Weights of a small GPT-style language model, trained from scratch on English Wikipedia.
Size: 15 layers, width 192, MLP 448 SwiGLU, vocabulary 8192.
Architecture: RMSNorm before each block, rotary positions, no biases in attention or MLP, untied embeddings.
Training: a variant of Muon for these matrices, 8613 steps.
Each number is 128 + 32 x the weight over its row's rms, rounded and kept within 0 to 255. Layers, rows and columns count from 0. Numbers have three digits each. The size before them is the row's rms in percent of the matrix's.

# k: layer 3 attention key, 192x192, rms 0.0484, rows 109-191, columns 64-95
# q: layer 3 attention query, 192x192, rms 0.0483, rows 110-191, columns 64-95
# v: layer 3 attention value, 192x192, rms 0.0483, rows 96-191, columns 64-95
# o: layer 3 attention output (transposed), 192x192, rms 0.0603, rows 96-191, columns 64-95
# gate: layer 3 MLP gate, 448x192, rms 0.0692, rows 0, columns 64-95
# up: layer 3 MLP up, 448x192, rms 0.069, rows 0, columns 64-95
# down: layer 3 MLP down (transposed), 448x192, rms 0.0693, rows 0, columns 64-95
k109 090:148132167127099095126165166164106131102114077041078135117149136097092088120168134136139097174076
q110 088:156104149076136156153101063109088082131169142161164171135107138114172125141099138162090139139105
k110 082:141162136101151138148117126143101135100153151113148101151143126144085128140150137103186113115122
q111 083:166184134126178169071141169093187125115125174121118138126122132059119129073156135105128147119121
k111 084:092118093108177124128087103112131138173140172099114113149073184157157179060133099177128108173116
q112 069:120147181087080117136165098146153108120123158099137114063154138106136169117094144171065141127081
k112 074:128184163172151168150111074173098160132170117123095100127079135130119167106118126107132109140108
q113 079:135133072137122083151092128130086137118112126158185089082170126161136121179126128141144130118083
k113 078:123135135103138166116094177091196130124151127118176145124101155100116162147112156148234157074154
q114 077:182155141120164157142105104128135141132129077168139147116119144164098159102092145161097107066084
k114 073:067116097097117133145080135100081156074133212111092129040140115115080102088138144142102101128112
q115 086:106185051134128142166125124082170092099114145084129101066119135165099080148110161161104073074117
k115 078:126165129153115153144128076170093156131117159102133116120202121148091115180154122146094147138141
q116 092:113132137130108154155119115080173066132110106114180170174209147174154126160120132184107124095132
k116 088:120122121143148138177148107134126107145119193121086140105109197124085111115168139095155075070088
q117 109:153074130147131116134116111073143127148154116109191128122196167114147133138066120174150100141060
k117 093:107110083136178180119167079145097147068117099128113083093140143135143110170155120129146130185101
q118 121:156139165176181137081157090180136110093133130120069128138082091182089122161131148100077125103165
k118 113:154124137144149100066072177104124078165088173097156149147119110140116115144134141119188119114159
q119 100:126166112084182094118184167137127090164139082110110107127064091130106127112167112125068118109111
k119 091:093159169099149155148091142128112115158157123058151072084158107176137116097084138166152168099125
q120 089:131136130145134153135099099115150121161133149131112086121173108123136073100107117111110152073169
k120 084:070147143165129108150148096120112163166174147093171153109151153150151170156168164066070127152152
q121 091:196172105092155115058098117174120103146132090072169098157123170116115153094142133168130144122134
k121 090:082124097177103174153169142153127145112150116099115105130120130166120123127100150141105126188125
q122 092:112129110094154120080107111113123127121130140159138147180169135152090171149071097129111132104126
k122 086:134132157146083113054175142108137122165155187133176137117111145142185107167128151104110123128101
q123 087:172139147117144089140169103115146135165114095071168099120117116086115172131134151174128148140130
k123 085:122131132123156194133143144155138123097158159162091124118131145140111152113093152151151089108172
q124 105:132119147105079146176132123126161183099092151152118130091199110089100114172142130090157173111122
k124 104:138207184143124156156122148102152120135142071118154099135117138111118149141101154122160142129099
q125 083:088174126141133108158123157141133110090195125100140108179071081059113132147180195109131096173127
k125 082:114099081163147196130080150069149161176078092121173117079102116115104115107082143142066146100136
q126 106:131133107133142066089136080124125182133104103123180146174125094152089125164106098123151124117137
k126 105:114141141132113104168119152130143131106137095103175090162104126161134124139077105143145087157079
q127 093:120100118181140154126189172108141101114103084160070083152216157162044142150107089128076087084155
k127 091:132074118079067091125142154116119122130154162178064136046094141126159121110107125163117182086146
v96 092:128114130146150122135140147165164106155140120107123117142143145133089159129137073122108132111138
o96 085:085159125121127100109160128112167128116128182134166087109125168080160137116124123138162136177093
v97 095:074121120114101134110119180110156108114161110124123150169073094192122137151060135141111090140137
o97 093:180196095158149156166138103102144078119122102193142158107118070137121139122102117182126152077169
v98 084:136122153126126127111148104131097136108086178074144120117157137098088131081196053142139153110162
o98 084:134122095126151132112137132126071100178153160126194112086090141116136124166112097130131096193064
v99 090:125119168139124120112154120108119111155140168133084123180100090087149213108112070179120211088139
o99 086:143095111114104130129094126147145167148103122116159128127075136178096147141075156123155116140098
v100 094:100134150166138123134122111167141144136140149119096122088087093133136059125093161142165132108127
o100 098:139168107093119156070167160141130116109095145118175080097139152071122182170088135102180141143151
v101 099:138102105159156113155127142072133077106135138138132159089075094132100136160140120095169143096102
o101 094:080164126111138140095110099129112118127126201117100105126141118133086117135117110173122152074137
v102 091:127177154132111123146157171122109090141129113147089097132107156130113150184104175092037140119217
o102 089:100089089081159115148087148119144095148166140073188178108097107111169174140131179162122136140169
v103 100:165074090167135118176150126148096126119120131143105161062154123105159110175128157118169110144150
o103 092:099148098081135116091185078156206129156148120078120114150075109099184202116148081127187126105078
v104 099:100163056125161136110096109137121104130160201135191132150148169135137068182128143106139037181117
o104 101:140101087102145103173104130170113091185129117165108139116147138079153096111079106084160113121120
v105 095:161130129134119127116195125176152124081138146102008150170089131129159119148116150160113139181122
o105 088:123101162129133119140121146123132124136117156121131122121134110116090167048151117151137165077137
v106 098:172102089079130186134112124199124106102141205073144119050120126141131160173134085115145111111103
o106 096:114143061144086123129191123121132125144109156172139109102111136125129209132176104148140142157099
v107 085:084119161145139144103129117109137122106163120128140094134123077151115112135089100082125150134118
o107 083:144116087063102145186116076158114189128152148098208071096154119097115137155113088165143104099131
v108 084:068092087119120133133116120105161053132157180103140105127118035167168087075128108187153101119172
o108 087:091088138161097101097102155150100140155107105116097106130164130107166131188124111099163119115112
v109 083:118155099122127089113131082157137141106129044120181099094139148109119144199113101137172094121139
o109 086:103102077062142089162155163134097087141092110144168133084182185124167126091133130116130091106102
v110 089:055113163106187191056146085147143133100057166131127163122154137135154108156118108074122150141138
o110 084:145149175161061066158074052165050103139204127141115083084143121089112169200091171183135121123165
v111 078:099134132087119108113103098148139082168095081081075104041132077090116133131139089105144129083149
o111 077:145125125139121088101153130164179183133180074175147187188084133128142166151064164130149111162165
v112 097:099119080142170100116137076095115145113124232121090089121109106119156129098085108115171131122115
o112 097:200113139094110138191142075167122099115111166098097027092175110101128111140114116118149147082150
v113 083:142137131103145144109123072168135142148124088108108153148148091209162146138134097072173090079115
o113 086:131129079147074184133118151143126135110158185170121150081142110103143082157101123098093157177109
v114 090:151126168114111184149115090218107122148147131115129142156065125169170130141145146161084145182161
o114 085:094139135142125144104179119120149119152128127155133163139179152105123114094116161168129109094129
v115 091:124108122176149121100123076058161109113164151174148176170199146093091129122138166088132160060128
o115 097:125173179107067105160159138117125122096089080124170104132093089139148172174137143148090167183154
v116 088:119136116067109075151110174119134147134142186129146155111129091140159129145138119130160147141123
o116 091:128113187200105145148059129118092156090157089098154139165097162185151125076117161073120085159126
v117 091:130190116111139159167041093163113099134186114185089144150101127178116121132124115125151127133143
o117 091:111166138211097126130148141146148138172098147181095142127174146139147100111132106075115196142127
v118 079:130182143103135162167088186060104179162109108137140075062087138111137124172151140186132140103153
o118 073:118155132120153128136200158110170122163081127085134203229134137139118107110122192111157126126135
v119 085:126102138114153094076045118144115135102160145115168107130099076117112129121141163143090142146128
o119 086:108083106128133179126170187125140100174134111142068134056139136140095146106081100099138120073124
v120 082:154177089155127119141075169155156123145116106043090114125128116105122135139141077135108198089132
o120 086:100157164135165133117149156065139105121156116180136190178126132138181125063109193166142170158141
v121 092:132141070133145071104141179094172130090123134058188098148124110090129108118165151106123153157146
o121 093:159085123140165126152112114116160056191121061066158101142125135096152131121126120171119090175140
v122 093:152142157054157146136103139169133155106121157097230157130173121137181180117160176046155117101091
o122 092:145143168116131168103161166080093128142160100174119115126073109103146104130104108172159064177088
v123 097:087126096114152164102081151181139121098124132115192150141098121106077182110146066122135105081091
o123 098:102105156156058103149115142135117091139120120124148088183183167140100102144099161142115127134115
v124 087:087136097171137187150107187152090120147126175111149137170131090096145116157122122121172095091103
o124 088:157119083091125106103022200119173139150166121108126151102145095141144078164169093092128164147123
v125 088:149113142073151123113182119091156110172113179090078165128154145123081098059138102111102100082121
o125 090:131113180165057101088066127146126134096109146126127109088106052168147108161127147093169167124150
v126 088:112085169150062166104073136087100127112140142134142159131128153157165144119090153136107126109104
o126 094:103098148127118141120045191150132096147109054164134193124101129173139164123138134148075127073169
v127 084:195109151173116122118139144172138143138128089109162121163127209148121123124158145093161131136097
o127 082:082135098045129128145108166123133161132096137111110149107126100130159168124154104114118169098103
q128 118:181104111068128120148129113158129139203151095116119084174136118115134165067175117095133126184111
k128 099:075118149101159084095120119149101134125155067113091145106110118208156127180093112090152139128125
q129 101:161115147073148100116133110120130101204127063119146093214099118147135158092179149105113153171095
k129 100:146148118104122122062093153160094112129166112061170135089167102172124166076096138154128096028132
q130 095:112176115136100144132086144100120150076087127112127111093165119091148087159069140116130104084116
k130 099:081157165144122115119126137128183194177126151109126117181126147173123155111176118105066104142100
q131 091:111131197138042164185117135106179133102096107099056125085160164184082155108100087110129091157160
k131 094:164148104113200128150156141127116153141123123170213141104081079109129125123111178166106145136161
q132 105:069054160084098173172132130169107121114172139164090147131120084096065059147178104122105102120124
k132 100:130103091137112106104130092145065188098066106160102142104159137146162159136093027101159138116142
q133 102:167104141082132111137086139179124137149069124150096157203068141205087115158132147123130153140167
k133 095:126096135142125173112058095121138056110093062121161186142101119121095121127106104122181157182133
q134 123:126195102104114115086153090104129156093134118127142113130131145079136109153077152154142175087105
k134 130:125135102147140111147207116101143183096199128122148121130108176071147074103138115116144163190113
q135 111:134109109098117165103118116145177092210160158107114108137087118139156108112143167126096112141132
k135 107:160119069104130133186129131086102104092109122125130130158106139122138138092095109108132125096119
q136 110:160110096103187124155143208150084117049152105104157145058140115119092163138196173138159175160126
k136 111:185143106101081150157141089085102119122098170162147104102166125156123051173088063127048142095145
q137 114:124141129144121127153118115098110130125126123109165167124162152104128168185067137123102147167094
k137 110:078099165156133150138101127117109173146133072181130168091158176079137140145139102111108083108119
q138 110:106178056153070114121121138154077165113109192124144114151172109120154152155060113107148154112129
k138 108:129089107174098167103142121166146061075169109066129155185172130160135137170117119129127158131144
q139 110:115130124095101125149158103130122114147096139080124120077118138166143152097103154152094160118090
k139 105:179119102166066104115093163090113131158174153074137129163113140132182046119148150143122113136128
q140 113:132137125143166065075202129138128101146086147105098096191166106161114123146114123173125093130104
k140 115:155106040156119159128140097136112153110173134075130124068075078083163158127125096169127171119155
q141 112:174127083137118127163135137125186136071114090160207068110148137180104188164116116125114139150140
k141 111:148114166161115097134138108130095172106186088118108164126095105095114094159151131135138125111119
q142 112:083139068106115112162205116132161164135115137096099099108115077093117119136164125156136092112154
k142 111:141115073102134156103140145178152159156104130183116098130129165159110164171098062167088119107145
q143 112:137115170137099174147130154159159105125146174145126089153113101160091167104129119130182098087153
k143 110:096122171150143071095140161124158168130123174094143112146087112159109107199129111126099130163124
q144 067:091090092109132159123182129119105126093160074113099132124121115155124148070113105178141122093054
k144 088:140211114113102068140120146128096131180157101066105099085163110188193105138129106117144145103111
q145 067:098105152080100164098206135097074132098085161138083085108098083105093139145116142164161075108156
k145 075:187130117161130081115119145151147118176096057106167082119125182120123104075112196079132128112122
q146 089:115170173155163162127131158120143164062158102158117122138101107156124111155105083064125145137087
k146 089:168135096116115129167160102089146124114111146158104121107082153067107095084187124131121162188104
q147 097:080133157164143114064150132132146097044153128157052156061116162139126104161149154149172135030159
k147 102:111121116148118117168143094142164163147110124134182129180094076113146096191176107105157167187119
q148 104:102113144144104109134148197092099105097122111111115145074065110110143104200161191146098103087157
k148 103:143065146110160154189176087125149179138108158190182104127085139092096127124116065122130171132135
q149 103:118135114106126172116063129135133119193170141103158091155157124223102118106182094062128079139123
k149 103:169112154159093139085169148135139158093123153072115144076135130105109105111088158086156172160049
q150 096:100148120145173126058104110123137144116118121152119143084167134132106150153088103178142146068107
k150 089:104117158041116117078064151094092094086127128122116175090158099132150187168113191139096129115121
q151 114:132118157147157069105109178117110144194107096124177168143096074179139162172106100131137149178171
k151 112:159160143141126133139075077089161148130106124194153108108126162072096131083173145101106140136112
q152 108:151098116111139155115158157113073150172179126138123101159123119099206091154174142176144093068162
k152 114:098095129162157104167116126154157173107047134138164044153149131133117135163136096110126110137076
q153 120:088090122149108145055057125106213176097115177152125121080112125168137203158163152172079142136108
k153 118:134178139104087114121129207128103116132092123138138150114103112139178098123125100102175145098107
q154 111:145144139103099101106097119118180101140159115128171111138141076133128170192105171174147094163125
k154 119:116100131191155127077187130081144146152134142137148114118168134169093137111129135127164136085135
q155 120:116126091164148156102095084133165096121064105134174146116140109110123146174133168057128053122181
k155 116:121180139079071128102157127101177148190138116174161099123050154192097156137183171119118112135105
q156 120:129145124110156133086163072092196137100122136126132122164127142139155068112114122124137092166092
k156 115:150136071174114085133157125108141133155109091166107146091108114110119125081170183044176140121185
q157 120:173108100112150083148102111142129140100180136083116126101098105146185142155180121169123127172138
k157 118:082128137119193183119180093095137133111060149079184133076165127173116148096147057166157105151130
q158 110:118076139129050142120063125148158097085098106131066139112121166124146189061216140171136159142145
k158 110:086087113180140118095213082155120163097078093154137163128132132177134120131110071139156117136089
q159 103:130174171127141112155125096086149169090150149150148156101153143131134146116146155071092138092072
k159 104:064126128131065123105084089152161124128118124112162135136125147105165095140140151162151105136140
v128 097:169184103165092124103155146138055076147142167118124177127134161129171106129159112127152142166106
o128 096:121141170097127113136096144110137137097182112129188113128156100115067086129076096112081117126097
v129 098:116121123138138101139086157143112156114128103114128082108169120106133102117134150124152110172064
o129 103:149160138109192130126176101126146104145160158164124138079131107146142124151163147125142152139181
v130 104:095120110147171122094134111151135108114069130136035082094141134119106170144118121193149143115141
o130 098:085098157132062097138175132118182076093108071067157142084107109130151101127105213119155103109138
v131 115:137131094074139155107131128085153082130116196178155131110129166135156102208132191154117102083136
o131 103:205144097104143143117145101123103182111162130055087057126149192097105099127098140114162133162049
v132 106:144129123135147135165093125013173098131123183168129140103149129098155153153140103122107149118141
o132 103:127111120183126091103149185140144131137106146150129157055125228135132124093111165146103093107179
v133 105:159110145186121135122178132125183150092182120110154082093099131100096132123142128122077165146137
o133 109:167151149128141099159062057124139081111101137188159171085114067126173106124110069123124158115109
v134 106:093198119132152146118105138036158153150137180098155063142134102134139162169116120096112113154163
o134 101:050158194196061105143124132117104147103133149168086156130079160152071144104089121109159073129110
v135 099:081154168096148168070087091127137105099082116172176115060143132088163109100110085101141097074110
o135 099:132122098070162124177161176153065120166068117095111152108147143121098144131165133113174128099154
v136 097:135231139124164124120150128116094088140118148166079116084120150119134075183125145177078100168203
o136 101:123140103114117090106164068159123183129160161105163157078062130091160156085052169114215102126118
v137 094:089106122092118181126160179109109167138113146145132126094140100104143077157139130119161190173183
o137 095:121096125110096135162157080150139138126116086159128119043155107108118129144101123073156132114147
v138 108:085080086116131106145140107115073091096128111134143101135135141138124124105098080115172140128135
o138 107:095169121129100129131093121098164105175102069136142136103150136119169193186111174193136115145163
v139 104:160110068185154109159167166117090077144137155108188157103085122136124115092130114171149113111174
o139 106:162121143108159150110135143139110178149177118169144146169136107149098122110089173111135106139105
v140 100:135114124150121115151103135130099082139160119129094124154101095074185120074055133136093166080098
o140 103:166133182098136154153067120196179171159131106156133050058090151140136127200117069098145157120170
v141 093:129130102140169137143148163109144106129123143144165121138091095154071135157121116168145090144139
o141 088:073133160133141069122143143150113139100109086142116094159154173126131154171108092156175118088101
v142 111:129156170160123169160137104096168128150112215104128150097156066103177099110135091090113138147191
o142 107:095107083135119151153057102149171129119127142128126108115135181088116103110148159174163084100137
v143 093:169137157104096201193124162170117195122124069173170097129176127166114084156085111107128161140114
o143 096:131116128140150129100071069111153089102128204131100126153136101080170141140122140109133074173164
v144 103:121111129151147091128105183147158108089105171146000106120103113104175185152092214142086115099104
o144 104:188111075107127144127122072130113125153162146093150104113090148125175117098081118143092097129121
v145 109:068124123153046145089127148099120093103154070126155134126161101128113134110166143111148152168074
o145 105:109105135123082186167100153138109119106139169108155081161149120135120077113077158101135151048193
v146 112:106164141131087103126094108127134124124152120132076164159116167125146120131086185154096068087097
o146 105:143166132058097065111124131104138161153164115065149106107135116107065099136140080166143124084166
v147 109:152138161177145097175111151139131159103136082072141154147110106174155163089190095112089138170116
o147 102:103104106117114140177072127122142171097121170161080179072087119128095136114081101150151103155152
v148 100:128165110123123083097153139153181105195073125149088097133119153114173090133077151047107175142120
o148 094:146133098070159182097216130203172078114143117101117156132127130143122155172116128134098149162165
v149 108:106135194069122186116086121131113165121164113183133107054131112125118140094144140105183115096182
o149 105:165056065175132172193165095124138150094081121096120134144146130142133149102156169089143079150124
v150 102:135113196084126144162142121072114123103158094118122127092089070142132141132183140128179142134139
o150 100:087117058116130104110180096115079145083168188078150116138206055167137160155109120151124108082114
v151 103:107057065116139123133188165113098058063115108090112179154099081082163157125079121095127189125107
o151 102:149133141161063108102088157134091144170140129144142100119191132108123099098097187154087141106135
v152 097:135139119120138140140112078130142142112181160167127179147142126178102125093139064091112107114122
o152 089:105179158123114165106137146139138110127097107123125093145104110086074155105099155145121123083117
v153 108:121111157159153182120126138207153113129149130106134108165103066138180130118192150126144183152117
o153 103:122162131118133142154146165132131125148178106182144096142187172187149088163083089136136106150139
v154 105:139113087088095158170122142092133127101105148155136093118097161078141152076112134152069067125086
o154 105:172144152094191117144079119151137082123129120106103027107123140137165098120130132122135138153108
v155 106:088126096150092158109116136098117093147156173080169145062153112036122140142107113143181193109162
o155 098:188136119116118096178175117142102165152149166165132112149162099135147116119166157136090143100117
v156 097:093088159105123176106143131160156138099138122089113150180119140193091057126130133110148104139141
o156 095:114108138153157119164045189096132157148163069158173110128113151144117096156135092126089080190139
v157 100:150133135062081185112147088171125130118131144124132115163116109144100113098118140109180144179124
o157 101:117103131176156184122058098103119070119129117104125093156148114139150101083147160124098103119157
v158 100:166158107142149118168102093097163086080080173102171098133229139119047124116096111127155067091182
o158 101:152095098114194140112118180173098130123108162096100121179123106162125116114143186153139097109055
v159 097:134121091106125105144154144092110130116185139127085101150172099160146125146173121119072159174142
o159 092:118163090153101119120088096146109127190125172165095111142109096171136119116138152101083155152152
q160 069:125144094177122105126111121152104161140120121140128167188181216140086090090147154133132223149150
k160 092:107084128145094126091150131133125142071125192090149088135091135116092162138156158092109108122122
q161 093:122095075078109096114133185117062113142091144177146130149138108099100111166129147080141141151059
k161 091:170126091099093078123044096130124074102167131159123162136178155181075135101118105200124092117167
q162 106:134113129179190141136105126116107147148108124140094194119096093119125137112187127092141104159188
k162 112:128121116168115079106099105159183114146097116124117096158158135132192131123124127154141137125130
q163 105:141146081141140163109104140195180129200150155125144113139109104085130058138194144169132125159167
k163 109:182127139106175117138186096152130129096184113131127160086145139144124132136093148185108139117154
q164 112:099099138132125134138170131056143107103136175174103113085162108125140116165103176097094196126172
k164 112:103129157096136111111160143136124197114112170185134212127117186159109102073115055146121155183145
q165 125:036081122113137119139143126104090073158031096130201135169121166169143113179103162167081134125165
k165 118:121072136114114071160077150077121172112140128157126197133168113099067161114177101110129119111154
q166 105:116118143146121177185129133132054096115086079151083162105157136107123131161111168142069120116123
k166 130:122060193092148116113067135140125139145096162108119073155111183193128182094135117142145136095148
q167 118:129117155086115147101145105157168163110121113105131107119111136117139141133116133068147149132177
k167 124:083168141145098177183075143103080024143155127103092089134168144179081157110134130141129111126153
q168 125:150188113160148150173150172159108163163128144097068126069123067124176096164173139144090125101140
k168 128:129142153136197085158172097146176168108121133081134151147115142117162137115112194153110110144106
q169 113:131126074060138113145177107110077067112131140188176106155108116099172122069124118113140195149134
k169 113:164194088144138128137178117141129148122136145134115125127099203149154133149077135149101148067084
q170 114:134123065102118123129109123093104088171146095082093144117119111122153160126095171153148158151184
k170 108:154140154127128152171084138136117170140095132176119087127096166104081058121116129132135063110147
q171 122:124120098129157122142133097086081135167200144180127135103148104112140133066182130162114145090101
k171 123:165106176155150178146149154175135172130164105118142182111131118145166117105179055118133114174123
q172 122:122092145108111137054104197141102087093162146155125126081113058116113173178095154085165119100073
k172 113:152153133192096057128142126100150183184124083128124151115130114092113120112133165123154144149171
q173 120:111111128098104137157158094145125126227117142097208100166114147107184108105170179114127121079159
k173 115:101136137146123158153135085128099140051087171134149160152138177170107151143120146120108087163155
q174 122:181107175166149098137110106107121110159073140077089111163119185048197104135150070161143142187111
k174 119:110118128112124096039110172097134126120208168159131076136095125179107088103055138126129107156107
q175 123:134120075126090170129131168156166117133128183110124137158101084108204091143175144139142119076161
k175 118:177092106129113085084035163176103091152145102170108118175147174155107105088101110123154103156117
q176 116:166127089147145096118133115089103129139133142163147152175144081118107088082132164101099132114050
k176 104:153117088143139164109112117147116080119051106126126122116140186218108133110127104143112120154164
q177 089:078118151103090120175118118110177133114145122105117137101124144088142149165143123156132088129154
k177 101:171164149148091085172180160118084148155106141086174092114111153129140087141085173090079184149109
q178 103:163111111097165092148099147096131114114117122155122124114160125188088094128110091067175174137097
k178 113:061144124132144137128068145125143115146167085066167105105169139200096130118147134180150103152119
q179 104:091135082132116121148113173118190154156145091128087125110111117117094139100140087088173101124150
k179 111:147151168106097133119172133136141182088134135143134061090088103069130121115103157196098155141058
q180 110:150128123121150125070082128142102128134150170165123125183128135150112159154142213136104143186139
k180 115:135112147119085206148054146130125122193111114088128116112144084212095114118086112135163114124161
q181 119:102127196124121161113174121067055198186106129095137086141142122077109104141128127112075107148134
k181 119:107111078161100101130139102144132144138097215129115097154150101114161123095115128131130156174114
q182 115:177129096116145122139141130175131139187133103168135160096153097132132119106156141123144171085033
k182 100:154134140097079169087055197179081120102109137125150136139082160162179114135117111111134175139195
q183 111:138128137128201116095060178169132121157155142131134125151153112139115106158137087107151088156123
k183 118:135129142148123137163100121132111087176143118171103137118121115207097096140142107151137105143110
q184 140:119152142130141135150143116101118152137117134079110099135170043116089102146137117123086099130090
k184 127:178112144096137028108079130133135094125147125088164145096133105163184178152116119107090088113134
q185 121:118117119105172132099152136126106147177150132110126118100179127161148134185138086135097179058125
k185 120:182124065106124156156108133141138136066088148117124157124079144161104133148203093118109092151106
q186 126:095187166074099144182185152145099146094116147085073053148192093119077029156109115117108125150136
k186 126:152147092108226143091104168108137094170107191107129168134134147173075163142161139087090102123107
q187 125:139163102173097087091064098128145121158134185147106185138106167115135178145120163155118102148078
k187 118:142128126103168138133134095034168146153119144108135120122141098225112077072071172182137099153106
q188 121:112178139141167162132138135116173138207173156172113141174134062106114122151213125121162122110140
k188 121:183124191092138126089105125109111109132072067101145116123128106121152127166143095157086149204138
q189 118:167133123125130116125060045107076119121126110159106167121157111138142172133082162157159103133128
k189 119:145089115182095191079143141092193134110139144115167116155105170100131144159158222108113118121162
q190 126:105129144090150124097163090087144121104090106109127137077102174130129154116144110070174108098171
k190 120:122138137175137082119143124133072117108116180113137109135145177105161119170161132159152151138154
q191 112:079016110167115152157083103155152095137118142136147175164153154129091102123111114182170143193157
k191 111:102162157173138122105176111083136136071083108138112110143122097176123102122115112121111115111040
v160 115:116161158118122169145109070151082056207154109138075134101132104116135215105138145154119099044101
o160 111:148115102126097071128047151117095126100119084130093133115120115151126143081146097124139153112157
v161 119:131125150092104083159098183102130144128127194086126149176083125161152161152085178120125075160126
o161 115:129089126228107082111146097121072144116172141132142136079134123170096098133145111122126196137134
v162 110:192144130078143146131146127143109138037126116116139118135091167140126105110080154098125133120172
o162 108:138133117148138180080146153100134197178175123145119180149150180133117167170119162110154142155125
v163 120:141146155171112113140120132088132072159127115095104135110130139144051119132155116151158098108138
o163 121:113173118118128113221163110091099144104142113174159137144133086092166090103130134105108104159090
v164 119:154121167123110094178152156153073132133177110119133103089072149087143135134133165134167170135116
o164 116:119038135124089138104155141117108119108113176213153149134093116101115158157154121096093181185168
v165 116:121154149096095151141145064164187060138105121119160123132134180170182181158098163147106157157177
o165 123:099143191150126111097125140119113159116135137156119147159159138136103060100118083103145096122110
v166 122:116123086131120143124089164161156125125109109122165114148100153105127130145207119132106160106088
o166 123:180097132115122116169168134103112128090119110147151076066122118108145124199149159119119104119129
v167 114:116132153110138131144132172177114175080145138129094135099155135127073140123091173131145059188135
o167 110:128197139133128125119132110176134174127125101159080113150158144165118095201082170115121190111133
v168 112:109148150129092193163127135134174110164123114157087087142104105139134164149136086112110108105118
o168 111:114065168106161148150120199112129103138147122084080135131083093168106091128132166135126068139179
v169 125:150145101140094081053093101096108139126141158127097094101183125142122117177090135149129113109151
o169 123:094132091108188158132180183165100090093117103110149199131109150192179085110096109161098112131051
v170 129:087121128109115080123153067084159104154071097067114125138051128163145198121133099147118126086124
o170 127:158096087097164041157137129118153148174116134154117138065145144097118111160154085132115142156129
v171 119:146179090212168101148133152103148169163116117131195139137143149160168060166141146109153091053102
o171 115:123104102108198164162195105099175115141164091141151204159121067101124118091148172176138115167142
v172 115:115113100110115139090124149117170136055138151167127139140092107099145137160032195150078059166078
o172 117:140113146143147151124169159152124167096083151096166129078142160150139083122169152088145135150135
v173 112:039066148123099155113148103162144149192138130135118110093118151162187102094148107170145122140128
o173 112:161161140085151112061113181147156132162152093116158060162096128147141141095113089121147101134136
v174 106:100112099137102129094163088107160079094124156101089156154144132107121139192098144126149135115126
o174 107:106108115069146183151125180134100144205119062129122134061145093097131128124109085127155131100150
v175 121:094179132067147141145117092141172123167147089154105135131092192098173084121089124134120177093093
o175 119:190159133165119107118124086175095154119073110091128141197127134157151092141132072172148090137122
v176 107:109142152128100115125142116090154091055157099129109151117090164140120104085146120097147140121171
o176 105:135083106086149129106053106132148137190191119073141160126166148139092177140119063148137137141119
v177 115:139106147183160059137142115156148143135083160119166098150148088134170113050112145123101113120151
o177 121:086125104125089203134111115131112068130142118150146146197126127147052158128172130084167151178114
v178 116:212103119137194089166159158128085108112138139152165058103190196077126112109114116141107138136148
o178 111:136116166123103120177138149143132154103069113179147130143102149085090144103080160162118104161095
v179 123:153128117135075156095185121149102185103138158079085143111161117131117118122169142112116174116114
o179 119:134076109146117145088098099147108182093118102164112152100064117091153128156143142176161125132140
v180 114:098164126140094168143085118150152162111132085092156120114131163124094117092122109118112093128170
o180 112:172113154167116093106139173129103114118169192148106073093129113140106094167149126116164141158176
v181 117:172117123119144173130148107086107123173124130124130148141183113143105144171128062090129176150060
o181 118:074093141153107101144136134149164137135103110178086116133127114087161157132098116131138135127192
v182 119:077093157179091135116142156083170137091091083104086150155101119156104065137137157122154114104123
o182 117:171136110159193130111125099147078116132111121053153150092083099171170156048146111144141144153143
v183 119:078147096136115170128078152144173155152169159078119105117096124153144101151102151130138154159130
o183 123:167094155139133118186153169142093173120136135155103108161108153118100066152136142150091123151093
v184 129:168078101124121181109154090123130087150165103136117124157071145125092105095154085031094153124133
o184 131:134157115151087101146095114070111127115141119078102084194143112123083136091108145105184123097093
v185 124:124169140082135117201098144109110082127139118122139119114148129122114092136126132128162164111128
o185 117:074117098152117118175130087127109141144197070158123107114083061134125167108162109112087156112073
v186 119:078137169065146088133099137109182149156107121138083169153137148137116122168144081111128138122129
o186 116:143105151091073169087166111113111113130109125028214130125167103082145061117157144116156114152106
v187 112:173131137146075101171186150157121124160086064112154116174068178164147169095136086117151116156119
o187 113:110155192127102090112171099166106123150102130158160185071102099140066157134166130069132107085133
v188 131:119152143074179196132051159151116156095092129144182068139095157146114151100156100191142090109162
o188 128:141103156079101151111106115162187151092164149147111104111112162157133199095162171167132108148150
v189 121:108113153113089093103112141121084095120148106112159117202183136089086121092163049112104089143154
o189 126:139136187137126093136132103175162092152099154117070145062165127083146096132171161127151114114117
v190 118:134102180109140073171116154096195094144081085170109172115103106097128089181036187133064170119095
o190 117:154098136151139114113167179133070115134099115137130144115162154138081112143117152073113131136119
v191 126:175153134078142096123126134082154107124175137114103165101066156130141165098126084160114161109114
o191 122:143138138120152098168142152123066190134070162139114202118112127145131104181128127151127127145101
gate0 104:142128197156126073153147151154066181155150112147141123133149162101120108120062124133136134169075
up0 102:155104073111091127162156182057119125164136054155122152163117086083196133166150155167132134110149
down0 102:118116153094117063131158188093083093119160067131129125140113058129137139141107187169145145154140